From a checkpoint of a small transformer trained on Wikipedia.
Size: 15 layers, width 256, 4 heads of 64, MLP 1024 tanh GELU, vocabulary 4096.
Architecture: LayerNorm before each block, learned positions, biases, untied embeddings, capped logits.
Training: a variant of Adam for these matrices, 284M tokens.
Each number is 128 + 32 x the weight over its row's rms, rounded and kept within 0 to 255. Layers, rows and columns count from 0. Numbers have three digits each. The size before them is the row's rms in percent of the matrix's.

# up: layer 8 MLP up, 1024x256, rms 0.0636, rows 279-331, columns 128-255
# down: layer 8 MLP down (transposed), 1024x256, rms 0.0486, rows 279-330, columns 128-255
up279 105:153129103133154093181105107111122102126162175063101176095102189095162092169067124141132121165192074129144061138142145085082167123132122124143105191146142126147119154216142123126201130166127141111074103121112087103107143162130135094150159166115092106104122155119125122161074161143141103158154099171140148142131147083109115094118141154133136116142151083103141129141140136108171129131193
down279 119:112135121157116119166149076152113134093111178124134111046126093195154172144191131158102107156157172172128111149168113134116079099077231119136101109144169155120121127066140089173136155145127121159142091109133153186133110158135161167111109134106093155176133091097162164135154133135048140106153096151128179089086129176128152115173166105123120137106069183154140132110087126103120096159122
up280 099:086094117128096080121168183146133133172158149121141168092103145110139097158040109162155105064063126143152126179172140131129155145180118156121125118154179124098131157113139098159156127167052147060094152073135076115051087103075166134122109105139095191179134112123159162124156149139166133081100081125150116122114057140134092141187097114171150121161139128157138153115114120107139160130126
down280 099:114125087052106133118150114048093166077115151145120101122091105157202169153150171130104123136042143167119091110079098180101144122194161126087102136114098123120097148118080152159186154118195138184114182119096134124154169156084129097102066089168126121137117163142093121172099107172071067132153147088142113183139173091119104174124120111094135069101122105099164144103106161132116121169175
up281 102:136140072112056106161142076154137174117105170099084117154164134112091139145035107140098206086188095101209150127142113078089064170151160161126106185068161102055127194129092129184162119147107109088138109140161135142138184133168139120126083149093080084106065131097143143074096141148118117111151130137129144204131135089084193152084142175144157137165145088114118130082100150155113135110087
down281 095:107155159060139137132123130126134125118154102132163113081085125124086118074123122080109156119140175103132164082059101102133173128141255084113104106153138133129125145050125164140133140107159158064118140127119107098149114154098101101069170164153097122091159053144117104127110090117120117166136200088076139090189167094120145125118139150091137157155151124126156097117067129117120151148151
up282 111:174143090061130133156155141080126164159112144143139119101096104138076146116159128166156102150143161114088122107136152113127109190100110198123100059189170122112181107126101171110135130143135104124098095063108075130116127120126180133163084113115098161115140100113086120111143182087172106095151077119120141127094121111094104190160196114084195115134073123126085135142170136148142211144129
down282 121:144123167056096156161120107135094088140105168098159105128101072102112127152135136125144129158123175129081155166131195158110116135116113155121135178124097145165114125179139145176150085118185134123150112092095123146209124066171153104178118149103195095099075127133112103163106091157162074152122095183121141143149110174146149159128051137191179109132085109142071137158183116205144147159146
up283 099:061169138145081123109199150127172076142135155086097101146101094167152130112046105092136138082124093121099115169150161123066083095142123184097132094184141125184126144226171121156127088088122146124120118087161107143137122155120118135081117166145135179118164168155080154134125116160162132147125154150105131155147116090073128163149129073103097121106089110074104121226105130159057137178103
down283 099:132184124122081102117142081151110108136176196140094151135164188132098150145167155076094132119128163043123118179094127166153134156131182129133129201152149169099106036135142136116152101078142140106128187103116156086125160091151093207125115113119108150139098126184146133102071130023102098154198149080151088152133090097138145184138121115111093102162123097140138096051139099090117098148089
up284 107:099144101090149116174117098200094151151133112068131184181142151094124073161103163175134086127137111157163135171160186155207100071110137114120170170097151087109103179156097152104070122161115093147133108071152145097135160157127128108177150116140117065138079075127097188161155141083136121183120114147089150132126145120159113158113136105149074116188063126069111091059123089084131156167115
down284 106:141130114098191133159078167141138182135141147148176175168099098142084059154177112153132117125182150109094152157157112102178121153082210083138149158091080065106115099133105132134127142102124099149104158098141118127092093160141154133133131087169110112108091145082117170126131113148107136177186179129073119128128139093101118157154148139148060148132134163113078057102162133120109126169129
up285 106:136156130145095137142087145153095151141062162070106147119130147173130112136105068068152103148167099107171103093118123066127084119092108163150161210099192138117122109157137094199110094062143189090170119140140118148146133189131148158118128138138156152144102094122111105153163158128148160154119124119145125158174105149097185167107134148063224183139153100121146142142075136152122124138156
down285 107:137135131132127125190121169158131111111144086150144169090083134097135107144168120109167138138148122062116051194148159161137128149154066129132119124126113204089185086147193089119127066180111204070156073141105124144107177136121147125159138061119100179169155137077071141106155087190126146131134076120113153118136131185134101146140096111143132134131139133133096113114164138171170085081139
up286 110:101130137123106104090090147096098134119166145105143194153133171121089113128126070098131178203080072055094155100161187135158131115100072122100168129115155108161104090148160086158096058060101075100151117154151137139117145132071140117109132192107091094080167183155127062147150164203115117091107103162145140115092167166163144133145123152133131085073061126171114107133153150117148156170163
down286 115:103094139129109172130131168180128191098115089133158131134159089131120144088139150093139140127135167159115142154122153116104134099110107093136130104155167185167159097094147085117176183051119155113122136157154122132155091138203063193099146129100116092110128109162093166101160176183130123088113109148145078085088085085126091076139131136103087148134147108184132130160088092073194136092110
up287 105:043138123129050170136129093162095154163165110120082179123115158167104141178192128067135075125142125128154089116126179094097171166122123134076166163135099192145168134195189136219110083124051161099144115116099085077106093214097196083149045127149123168152141137141173115155196141135130097102150122128175116109096121132114107110153129113121125061087094123152144146089105081115146089169115
down287 102:113046121110113135129135145154068091125126112123161166102146099089155167132113142114129189131114119131094100109146148148180109103208097085177142110136163151177142162093107127117126135165137156072129174128117203138115140120174156182142133187147125135083169182179084130156156070182134142127108105125109153152154149115102081144124133162146115138064141143129097136162073089149161118162166
up288 100:125114142109146092124141113114113110131117123122082128119152168126167105131098096135149074108143116140117155113134159104148165082164133083112102142131131166151184120171129105142148149130129189118127078163117126148131084157120138082138121159167143156080198191073142153106121140156139154126145157149114176141164119188079137126170102117108188047126135125132147139103139131169183142161219
down288 093:149112106139123163169118155170126160145112078124149119090091113111161145142098110075120101140094092179167144133115089119102128183180254172197069140126113117093117141053096084131120132082152136160176129134132092109143105111091142095095139089159170115144094090127158123082091136141096101071197137113063134081116125141129126100155136153105138107097168151132187128146079121070117082168152
up289 091:134160074131115137172147143162079153167158188112069174143169126147149092113115157209120189194156139118139132124110158165139088144146123098124055095130205158133149129126086181055178103058121157138133160099150094121133142147109109146174057126142168117125116142067140167124081142137106101104114182116105139103099085115172139182108173101108131114129139153094125087169159123165099139168104
down289 088:169130086119125141071051180154157086107109150184118091158124109113139092174136143115087165131162130104130165089109137084125124102041255058114100159137153141108142144113158105093138166146127126102137158188090131133100159136145126132128092093133228121108158079096166147043130138099115108169090183128115147124118161137135114108171098161120096098108098121082120179152111110113103073154167
up290 089:129081103091106117151104106084095108138176152103146128108127171169120140201105108173109107093150135057110166103086181121144145172153144112070111129147132137121189180112101127141131102131112200128125139077128055177166122151114168128178059130082171148093162157070134080112173136091119112090155119130128128115165115116138173090115139118180133122060175127124129070164130146114122161110162
down290 096:132114125105139141084099142149180199087137118078185163146124123098158163115115123163161169145128092159217080098163144142103158057135255136151098064174145124130149123076156138150107123147143049148091086078126132198140169125164123111075115065099110124166117134150138110143115095131101153145096151177103111160145145172110076136092125191091128091138109109072200172113137095089168087142146
up291 106:118111125096072168109153100173107140103101103105094191159129164104080145151079132119215123143171140157138152155118152146131144101151113167094149098154127141163097160118089119131115096186105148100146099093105121057119125119078191123161159132126123093114156114194098126111089108135162133119100144178132110101141109179104115120078177129122119115144131174073187157188104090124107130152161
down291 104:150127136176166132123129131089167091110088098127124125120127125173116143083124134159110140155154208143120127111141080102117131151122138130056171130151075214053150155125133142164065133135128151077148138146115093122155113066172116128157060133061141148160109087139123157082115103126105128178140164114147126144076119137133037120199178154112122163080132099131123146112144075163138191086156
up292 097:115127058109152129098171110126091137099195109117097170137148175086145110111102133161096152166177151102102082194125152128120076164093100055072112163164114174126137103185167144077183117159192131130139144128163119101118176109104060159101128071173141101138108105134163135140092157130118116096220132165124130124167092104093120063133142097143167143115093123120132164120122122132154115156156
down292 093:122128126160119131103108128130174129151118098164119139138135080175158118084083145109159107133113155114139145086127138122148071195129118105120108144096120166129142152102111123182082136127132128108137144100158136100169072130112114123145111085137159124143074151138130188105102099163104168136125129149056130099122127133048103165118129141145084089163099104168137151101154123134140089146143
up293 100:116125105111162113195171109092138125124213129171084161051074116102169106185133084150159173156124087115157074084159145130125141155112083162133180123190136121086117151109137105123105140118149128094206152144151157139157114074103101096166131127086138125160139133089110132176125088077141151074138180131136112155104120119133132120087075074144111128113134102174125088093124192145130177128076
down293 096:034111129090118138146106118124155094116122152159168180131128124135112140144134117216114110085112148150160168097153202170163111160150150109084165139137110160147092143106159099151091135160052147149122089114125088089172088168185181132103151139116150139167109158142121072175132116065118156119134099166112107124132087135128111142087158104148064139105144144132169104116151084166123164050085
up294 096:133116167118123092055134124145103161162179171145110147143135085119122122145115124091206132158192145032132162095137195137158141136088085161103076130182143153127072135146123185223163099089132127122086142071139117097158154134121073127097099137086112174099162071184138153118102157097183143128119085172155140121104175100126147145154136148169133120134155106129110131089083166094087108171134
down294 094:079196125057115077167164117098166132112103165168178126125116127128099106120075156108138144124110128102134154156125133131147174111143104118150172150087114128096139157094103107144143153243132096137140057122125121187135115070180104113100198194110090085164181097150127136163111098172138148183092108131162111119089127167048106142105128067165093099172160146139129108130084090136119118180134
up295 107:098100102144160056207096172137110167115072113125137136140122127083131142147142151152172156162135177085133166119145161097089143149172115126128109156121144155079106165126180142153195092134062179103120086046138168148103164118151155065111139183160107155105140149085138149153180133118133149127137088054122148111138141185182174169128126083154175111146109105138131130094101140151134150127067
down295 108:099144126134103136096075162134086154120089162218107140129118139144135153128169115126108106178104151145118125186091125183153114115060098052154127140131092092140114064145197167137130150112145160121157145079123150186106178147080152128180127127126163117157122163119153118089156136144105127091102207111098078045129212115114143100129183084144125126098141151191117129132124094152149151069110
up296 107:157144100110129141140185152056126057071081132126107101141126159156105101105109102104148112128143059119189075128165160130135105141135104160052147136135124133178146163157162081163130117151109189093138090113149109151097138195115127076133085098152109152165172098144075146125158131150124148120106075122146119140117112108144107148077121141163126026136129132128103093174108133181127136146137
down296 115:133089175085173103121124183172144132102128143153138147082150139102091155135179147114096129132144118113118120105137084093044074108103180081115126094095136069113175116134138099167165129158111110147150187112071109094162099137174160047088120123156169066155144105148131193157144178074089084143139164176126102155153135126119100175129123185142133092166102121144146137135119117172167083126147
up297 110:129139100096116141173141136103107110193153105144148099111126165096154147150091090150149080165184174097168100169095154170115118108135110152119183113108125151152137122155151074169140083143128134106079135088145110151098164148173173121138150083096091171139119099139137149163056202123120046142132071107139121158181076081129150115091149078069138129124113117116114202139135151118117155115080
down297 091:185119081142043109152073149132137163150155152097094104119135116143139113132077103154096123095124109094113132164169102138183189120098255130147155154094158127134151143157156114138168141120159155112116119136140146133146105114160087129135120150094057149129120172088099146069095129124157153068133145132117196106182121158149179096106099136110114172119126105090132147099082129155113095132155
up298 090:137170138145078134129138149097094129176142088065164136134143115085116135146156153127098135103135122117108119125186153111146121103169064128083093227114076168209164097157193129071110168132132113116151086166128056094082172119138113163116106145159081158172108108117061131130114138131094134084152084123118213177129138177137224147134093147085106101158138143098153153127098168123097096114135
down298 090:118070109173204218135118123092172116135144136118121140075096161103084136172116158138142122173138131135091088125086133131094077099148181097107119125121093167117117135099180136145098108136123138153166130102081142145107113132088131090107150061145121128128094104184142096134114090164116169145122067122070087098143111142101118182115162107130078161129157126148106169098112135153102185138148
up299 097:111105102137094146145197103083193095121127144101110134085071135087137126152150137142133179148112133090153115094092143142081117078146100154058115104094126119057157150121134116082184133105138116145111153113167058068122115087131144123151158068096162127081133113087124070114115102153163172103143115106113108131172142081139124101127119100145184148105110179104119160227058224137184161119081
down299 087:177100093131115169159129096090159099128108135133056103138144094084147194147120127058159155117220160072160115138089102103150112165158117158161127063151140125105145151137103158156137182108136136130100052136091155081103108114102158113132155167154107148103129158115115032107094078151124120100119151084196073086136169160193170115171079172107162096101120096134093036139117178183103117098102
up300 094:156179131095116149131092126130116109195180123167121166135134132137094149160178096196117188191130148096113086174121114181054142159120150129104118141086187156112150155094112160095159129146170159119145126143110137122077175133118161142138087137140151091117080112110093186136075147107100153086171138102136112179109105098077165102162141067108176185089171123138124135114166133096081126138062
down300 088:191135105144164106148069156135066117102115130157111128135146118146171136186096140168167168099159104094123191108149158099192108104095213079123124162134092117150173143077113184084123159126155132116152157153162149085142140058143143134115072117135101101144167082150103071078154115129132141112135099112109082112109150127135111176150168115152107114133098204078106089078124140133092082130170
up301 101:071165096141063145136109130146120150088074127154132143096145157115153092115134137117139156087093070068125098112141183135147117103097080112144146099088092131179159112138159167136110127133105123050103091110160109056098148169115137115128080109158064072079138107243076116096106130122134172145132108087179192162127142151144098157125132095098096109126167139185174118141092108127112183126112
down301 093:131168202137161154135137151063137234158130081119112114153106159116128121157141120152107140107100118099115132138109136129054170094123111110168119109121105117153108098103071127142105200095137104118113138143121122131055169134092094115170113124132121140157113123112140099142122076091106111144098122140086134088135165155159125093135144141096102136107130166154157152173130084150087168109097
up302 113:063120117050125086078149081098089163145129155156146146109098176138139123120110113117207173087109131082156178131184200139083154169113126087162066126097123127138111136086147132172129166152099122124144140075138071095133128076126159117127112117155118108119098116098049132114155157123053117136202135155147160109132167183173167076109149162170129096154135147107181162077179136118181178131106
down302 110:181194118161194133146186097107105123159137126104120108071115144128190114099143099119143142122119154204128096059191121093166140078163065094150125125165125105135123130119139084121117129093180084137101130163099109143104136161111095149126135100119101192141159165120181153085115099145098130134143125110068114048129099131088104174156070109140132126125135132093100140152099172139166147185125
up303 102:124192093064089121160144130137132178102117146102128138036118155132143126124089091102147133163083154147109114129122136123118112134124150162161068136134139053142083149140131078132095127076092170137073152145140149155108100114115159178178127179105127115069111140129115144180090152142122105150137069065188097206114136186128116154108184111173099065077097109103141063177125147130146178143136
down303 106:142091210163141160156134089152143155140126177135124114124116071178118121177123111137117166137152117160139084113102107113120118132096189141094106117105112122202139146139109100174117070144124128133055052119124123108117119126138087086101172130172131119093170150141164067109047155117114101067124137137119106103105137134148145173162134143129115125052083112117088124090162157140144162105131
up304 098:072167127079122126163183150124083151126139096091087095182115165113117160043135168162202122188122149151114172121111147118108120153155123102094111197104129170089171169134115108116133135142099162115058123139172115086082137125093099096191120155167152156145135134143133153153122123085151067129193122126139188075174109159078144101094083125087132174144078157053129138132078103100128149220131
down304 102:080103141105125125128102141222136110075129217121119118136145074111077140135126047151125178136130107115134110105130049173106108138100205094167119103137136140164102094098128074130129140128118097139084167147128149205143119093153213114129203114163080110086095041119165154149074110099110113194081125132186117144114132177080133168163157148121157148123127146097101139114087104084136111149129
up305 111:108157125100103119123123124114171120110077147093053119095106125122069153138108130144119092163084166076146103124109192119141061120128069110145142146095160122157100143105159097122109108160076107131153148140104162102132136184088092133112075111147100164084197198151083156169130133080094124110154136111111161154132144186107107182074164125140115110170121142142119132099150048152126140091130
down305 118:141158119134184146112155146190143088133101081130118130126151127056141096168168105200081149171175152127121136116086046153129107158092193132101073112121061121090091146125073109080099184118101131145131126087137123143104097104089126105114090142133197129149121109171146041119139124190157138131156136136153136150149125116103117068128164144149138152163143135133105147130122094155128194112130
up306 098:106166098086141108170126086134111115113131099124159138155136098089121149108130125132170164156133186112074086109118134140145111079109126100103132143113150094116107171101139178105169105146133095154139051074144108152126168107120115163141094168134183136089116098107079168125142161164157131133216137147193140071104064144094097136123114158134125085202167155127174160139135087133074100099143
down306 097:097010114074120144157081137101118153109134108160178092161142158130161117090160102149120156107131116091136085085122100126069096148126135170176126069093166143127152109158117138089145145149149161129111154174138093112157136189177062080105170118116130133157114171133120117109057162112109143183088076056106137170169104142098141106134110096125108085127052107085119125153094177146113151112106
up307 105:077118092135128168144108116088105188114157133148127124149080139177102117106115078103114138204111086106104130133098167101105148156119115161141170140139141128143147105155133154180103152141160119116102163150189100125089165086140132091100077141205103119064135168153165130137096146104143167097143138158184126137141144086166143126116058133148138153126097088143082142134101205139132155153128
down307 102:157124094168201170141169111211108141135137068083171149120132126070130125088132162105096105102120080118092117116110120152048060157162151114125118111139150144157135100084179100179160068175126143130124090157129131207108113186132125120183121136110132092153112123106151114151119095102139113080119176108101112081096063127121084154183133087139114166110144132099171138058081132165135127123118
up308 101:121174114108103154167131106157069114146108119163077180170124106100134098181146059192140165181136128113119073142118108154169117132081097162125141209132139206068131188145153150143141094059115139122142099142092145130145128072168137141132124186083150193148110103147167100122084124130129145141152117151133145133155102125147148102109131126141083066183133100130095145108073179137142137119164
down308 105:135156126114109147132154121187096121130077113193160180093054086104091176154144119178137122166135130073131090124127078080124173145108169089113187100131149129068134067086139145130097097125095095103068099087121131087102147067113177111155201148134140164117125139112118129157106111128144064179163077141194091122130099039083187151129176157129082116124193072092116128131152098141145153108147
up309 094:130106053078058219154156064119130084171074095141087156117107134126129146128102145115151103155165113124145071178110116171145176174110152131166128121103145140182169117141169130069171133108153101164181129092148157130112161181134063116114071112104092177170129148151120127186112094107144086132130145114187170172111135150168137117130110126104136078087106132166139116166135152086141098112169
down309 095:096140140142103102088100035147195167152162120140084160149150118135105126105150079164139089114095103131147161177072195150093096100085179145135166074145139145148120115147121122090089114137114128173096156125118123065189147102129121175146182114118150115130138167114138166136189147196152130116163162122113084141101127114194101165116145156174080196080135196166099152111181114104098116108108
up310 097:189124139123101092163195107140114108105148149163113134158127152135137133162113184181121116133160158121155096091138133168130121120106119143101107132116117184127137131145141135110139115103153093126121170089191110064156104109101056154146089079179143068116174094084144158102114127144139116083144175095085158136129060118115135073125152112060193145147094232145083161157075142154179134176170
down310 102:184122118155143187149091152137158121085091154133171119158056103121159092082175122123166193128137085151128120129169131160100089130130148160097118089086121160124145150105136137132171088125129158123118185125143170086170121109121074125116154070126113114109132018108118133115224134153126145076151166127075101116107159123124077175120151175076167197143154147125164045145145118146130156164134
up311 102:132210090192126128096104125117117149203107116132088120121166104119165131104078115198137083148156103095161109159046112118085154075153099149134131074106084180062071115132137156115098135094177163152160109128075070143125143092142099113124180091087118132099154126124188124147135183140094133144170098151223137162097139157097081111159116107110084121128084111112133111161172161137154151109136
down311 106:159108089098152093073161121153153131097200110139126151085156114142166140126140094084124161075038167143177108177155113101089150095138162136111095141158092094113218102070118118139128102157111067147139089159111150141097184137108157130129126101088069131128139094148114170087129184121162122114094159125072102146127101134146112143129083101129118141174087164137170148139126134131176128166139
up312 089:146140117123114069154180135078123097131106170123063133172149178166118132141128132084119160128123064061139139127149122192148169094150109150132163101093089105193186150142170060119146078145106122069135078162172114069134160148133100149096124106135088117164166162189039137120109106068112140141132092115148132164135125134089130179113148083121100157104142140091146057095139152155085141105100
down312 088:156069126130143146048100098153063187137142154127174104147159127109128128116156171135177132133147123117075115132111109098148031145095113082185130070133171156139160118090122121100110130150121125177114138104123164122110102139134124150109117145083112185088083130148169128175157126102122126144115128159133155169127054131122158092115100147113150106141122113035138167111080119108130156149128
up313 101:113132109134071097116138103115153074175089144125177150150085137155107122133112076128145081141123132131134152090097114142106163110102142202102137119125126113080055113167145112126160112097086138132128129096075126109180110142113188159102116094122133077130182126153100169129116139100149164150158175192166164128129123156112079116054111116101108128127120127097222140092145108108182164133123
down313 096:158142153127157144162191126156086134164179112125115151117149137194149150108106114137178103138184106170066112074157164106160069148170041108153124076160045080169142159147046127135164111143127134129167157074097128128082137100123120118143150148188180124135091149186159079118152139128118150075116146105117094116138140050127104180168141139160119164152126135122161093144142108140134141080124
up314 093:154166142063113161153120078181100117092066103121091193186141162128151112110169108112139104160115102100120098160101129164066092141166101106072077160182095151109131163126160161114152146090085190072136107105118150104093126160180122164163127145098160195116154133113102099120119150122121114089134134139129142114126105169157175139102134135119084046079167142098137185141108126126149143172159
down314 095:167073090082129052134135120113096134148147203098094140185130146194084144162064136127149157129152190074110058074124128104172168069120168114153130139108124090191148135099162191118127139156160134143133129138131161141106131135102143084162201150110131117160167062143174164103127151160135203152125138098084172076125121141120113105131179140172119177106110136110151106160136108079107126155164
up315 107:061116095138089160177206110105140155118101059139113112092103144132113054104102127147132091133123124114148096165152145117107147159097107109110140117112085082153137109113159164125148130161083103127156115104162108074093100145084148126142126150152105165124192145144087127200111142073170118114170129096107134161156108177075097162151128107201131158166179159099147095097116100115112129140110
down315 111:147079111094116069124152143161158135079147123147111162132091149206101067150094112151146180148178111131165175139121089159144129142103076147133138120124110125099112105088138148162095199130122113153102086118095152067100150136144097119098154194137104153147164124100082079137151116109197172168168056173122132113152170110137094129107157112126109121129155171176097110093181113114105073123074
up316 095:166103136089118123162115106102097143118189151172065157167150093091126114162123108110181116104173123080167062140155144180107150111185117149143086175220166120172135098160107139204153135098080110109128119118126080081135121076124075100146108098108131103140179124068130133158082181095225089112185128156146142152058131149119096168129097138186114094114121114170199112119136096128138150097092
down316 092:136163075157119091082173125129116136170107137119110080150166101128121140109112121136122194134158139167131141142122081126147104145073042126107115104089113125133122122116157151108132218123164133102088137158152150165093115146097150126143113148083101112197112106134155135087180143143133076152107078133150153064121163143137222182110231138118105131099137132132086184166126142143111102204088
up317 105:101142016120149086124127158124164087113066147077115116148100156099141061162079134128217090135230119141130138120096141155114091134160156144131088133106129153079115206207144174074121131109182120094144105103139141108132117080128079145140110156160126112094139184082158142131104140167197060096106065184102125151133134157094115116112150119131100081122054121139102125141130118139150140131187
down317 104:166140214115155109127111127138084155094115140108148123148131097142159114180118175199113173133115092172150162098112059095125137112112226118110111115129148101178137176119077107127087167134097098139082094137167153121117081123131121118080166121163179086096141155149139113140132134154139106185129122102101128138161166113130172140205124125082146123156125111145100130112198138158138084089118
up318 100:137179087129106153166066128149131161121136195142154124106136104144054158183089116187152106123106094078137126144165091171116092094134114098171126116088188158133140180133158170120131166050166106141098086085173084144086120097134165121135166121165104127119095149202151130153092183110124118125207129099149197173101130170112113102119119149090180095126073097094169125104126100081093166132135
down318 099:129152157125148123099158167125173152133108105108163155180130105134109127139098102125120068133136120177049125149102093099198128092137143117098116059160151136152110183118069100119151120100157107062126067133152173141104101100103081145096146122152084095120127176101131076139190172095170111042215095081127148148213104119137092142140129126128131120130105134121131128100072040096178103165150
up319 091:123141131138132098182129088077129170148108138093072134083137133105163078092120176081107101150084126080161165095165106121153107143171105164156094152081129125151120118179108141127143124113049129137133090123175065083137148184158150111190064108119109141143134125194087138163141168106159051130135132105129159095047114098066169159143127145171153118115135156124194150181105141153161088127173
down319 086:136103057183084167098124082099089159132139075137136142143066139124166195134132136205121115088150095141113115111143123159143131169096126107136158115127115131166127123087198108146145091137175126091089161138070147100117131112123051098129143152168140129130064141139208101154196067080149125132138089169167119099166106160141102152144073097135109148121114111152152139182143041155086171060134
up320 101:089156135066118040098165087117098104164200148091146113104186111105098092150137138126110099181111155092177106092152106114111091153153129191125146157155045116094146102171114053153119107078147113108153110116108099110102154089127140118172148138114101095111164152109101119161163160118088080113119142145140127108118047095125136115157202104099091138063135098152181150122170091124117130130149
down320 095:141143113160153082104210127090169132117109133193118179062121092049142108082130121106132135111074170134160149106099134123085118101096137142107091108071089107112137120121122084106174080161172135118116086169173155186112138155168199084154149176127113104148129081145121123148150125176111126117156077073115092171124146170151134109170130164144103111148117161114168090161117099093120100137083
up321 105:062163130144178130127128081096078123180149177135177134127154143099098090127109146085130169146146098081119134145143156118148107092190116146105128179174063162133121091181158161103120139116114151150106165184083053123132162099104119130120134158108156171114139106181201102153177170132191113144136051167170153123045112158103156129140122134129147150117166090124111128103084131051145122146171
down321 101:142204171171081161145154117127078080150125114128173103120126126111098204145154131132157205125143147148140105095133117100131132136135119162090112101141130109136132153071104121129103172233155145081094137123150149111115102094121068055202126109108198129130131095182179103110140058147092141161123179108154143220122105116136116149186128070155125155108143109171150085109077157103121174149168
up322 097:148170095125100146143200112086136102128085138074103183062115104154116140142152133175085125107122044132114171151128164123140144125143103113126095065073120104142159107187158128082108106082093157115134075147162149141104105124132128132073101134168132125066158143159135136112154131139179110171155128089101160086139122110141121221143124093161155105068138121149143135099143142087138100083121
down322 092:135173182075087133230140163111147128156146117152166134164105108121107226105138151121120108126085106145103116111066113117147154099180176092147114125157192166099124169140091101061114129162120178150165164154138161109109130052084082186115125166125118120100075075125149133189159135084178092099134146120141097110184102115164133143077069087146116177111164117116140103079150184107167111056152
up323 091:121093140112160057107154090136090122162135119074118109130115178092127133112163128172105076146137071182182092156098105196069146082137133083046128103139111160114229154132170141196152100141180106133099164150107170129112113175165086172120139128132167107072178086136137155114090127121125080181194101102146147123147112140075178086162168100135184142128135135159088171108111141126084154112125
down323 086:137155116142112099169072151140099111130100117116151128109140103127212123084196094058157124127100129150099121168045104151126125145065176114131115113111119155132085179102107158156120154166135112147194155092122140087221126134170129139112119167149114076136198076093111148070134136184114163148168141115185103081145164116122104108122148159162101115112124116177154112077085130158111118102125
up324 095:113161110134109136161119118122131133122190120130076140112131131092209146097110064122096168094075127114118131144241160145124098119159148131146182172128173129193108132122147146142145064159131172140138081066154070120143092131046089142125105062157097161083150096161157135159149136079091125153117121136154132136154104167147152149150132158114109126133058124167125077166100141018190158139170
down324 086:105151176127126108070123089180123159059071126135136088192117103122136121102127090094116131165107129123142054150109122138127144097092143119102108151109178083108133119139090050150134213138140064076150153106164192157136112086178120099076125130169129087112090095056152087161150113128141147103125123148147200170095110166091093081086135138099151118088194153106183173137129161136124072174117
up325 091:143176056102095160168140102085108117118183082140131184122210094112106099125125098101213161136186161123093124115128130107111104113138138150119136132130124156117121113096190157094117070117112186131169115140103135094117174061117103151102076058092163136090107127124134106153116174124156116120172126140179107107089077083106151068171098110196160117157102111150163137146101089159174154138123
down325 089:140103209169102132147177157125111111151091165107129151056110176161181153129114130154142140135188140141101106170108135140114152085079145116101151121085105089127151185175079112153116118187131125124118138106162107130139093173184177122108134125162147124155143182122134115147071088127021188105112106134118124101140100158107121120047143120093091160123148098147093169069109131144101135072128
up326 109:170160107070155053133118157143107142200164167177117112177160187073119109084139125120134074152130144076161120152096133140076107109094123169097140070135119107096096153111084099077083083095130143124126103160174153163158161160110116191176116189106076110160117121133086152205054131078115136129121134115145159156144125197082213089127140087098092105118143137142134101090095096069115138164057
down326 108:147056116097124116126069133135092162142144103140169191131116095148077145142106162112164128109111153123154159123201169124139144110125130101112153131151141078096183098149111099143090118099179106086074120123088157116116170090159119128121138181114190096150147153150113150122120108121140183141163182157110106085117046128137145143147144130147108089148162107113129112090121118097090081094138
up327 095:142188125147104108151074130100082168173127152080115112103145154149104098149108158130098071049145137165134100097081153109127084174059106149152067160122135055132132124134153122208154113124101103121139118109123105129175116151113075097178150141111174158118119115138177172145103137117097160149093136175184160149068192129140074146155158138145164134158126065147171095147150132114142161134128
down327 087:096097149129129096096132133140119133142164121118116149066202144120087150091164147147170116194143181096110123186164083131143137131083160163127149161117151146124141101164150117112141057094135117125148092108160134109133165128109116087108134100099101088191089123125171079170159177072111143112109111136147106119151079173103159104100113119157158132089120161074118141166148128160169141144081
up328 096:104142121169092075147138149135101106136134132113052123139085171099127115185125088170131124147135137169097173096191115101169079101132112126119151166055165051111103173116144099187090123137061150094076164162160106160160135150119141084126135057139129157107115133143067115111090144105163154096174108152143125222119131172144143129094175139170120121120056108122076070109115166167098114097061
down328 089:103189097114103143110103127130129154199097174128146050105080097169126169153103096145159099102134121110107122135115010149148111132132255099148113174107083069158142131128147114090146182085114172140139162132073166163138104136118113139122104123140132143121119099143141104139168127134171133089141145168136132141123099117190056109111105116137110184101093151121117112084170170107098129115151
up329 109:115171153140101096130148150154080152154160207133149168115121121109131142171073160103177138089091167135104038140126138175096116118147102093116149130098129067087059161175147155112072104123100151035179149097177115121138143075131098053152137123132167133076158112145159142137099132142181164088119127062091139181050149149075176191139101139155180145175084111165142089158119120156122122142189
down329 116:164081094139127181201126149151090128115135121088166151073133157100155140174146109101165190166107106190163119197177148150141165136155111113133198168104081102082184147097128137167135150148138166084164128103139123131138146132136128141106152152094117191144116138154152078119142090095112112074159131118128107151190138132153064117113153100143109138051142083159157144145088151142080167174155
up330 100:133158089155081152110105049130139138175159099119108164118122179131127096078071105151123112166115145109176135133202096081138130080121142184162139148084124083078087155130115085187138105107093133098137045117156116092121165203136137083118120125143091140140111119143147148147142149119159114109136129220145149151108117083083141139102124107064130141132178118110217169132103175106163108134181
down330 090:149161133143112177142140110108121108191132151147112133128157156179138126110131144147100086090134083000151089137133138152159117106084156144127092125122126124146156146099084095139124128103162147063136088150127138141112172127136173160112070111123003167152150098075155114135095126129138089091134185186105151172118131126106143107116118169159123128124119132156149172132140137146107162146165
up331 104:087107119166079090187117171121096171142147157160132139153090141142165135128075126207152131140095091130122118068158116151121161061083148070149112145146192156122148134109137158159179038198145151107127133111101129075125137125139123184192092126120122119082132117057127143194117141158144080119142126094116120161150048111154136083131146171124154102157170099169094154158097152124135157140160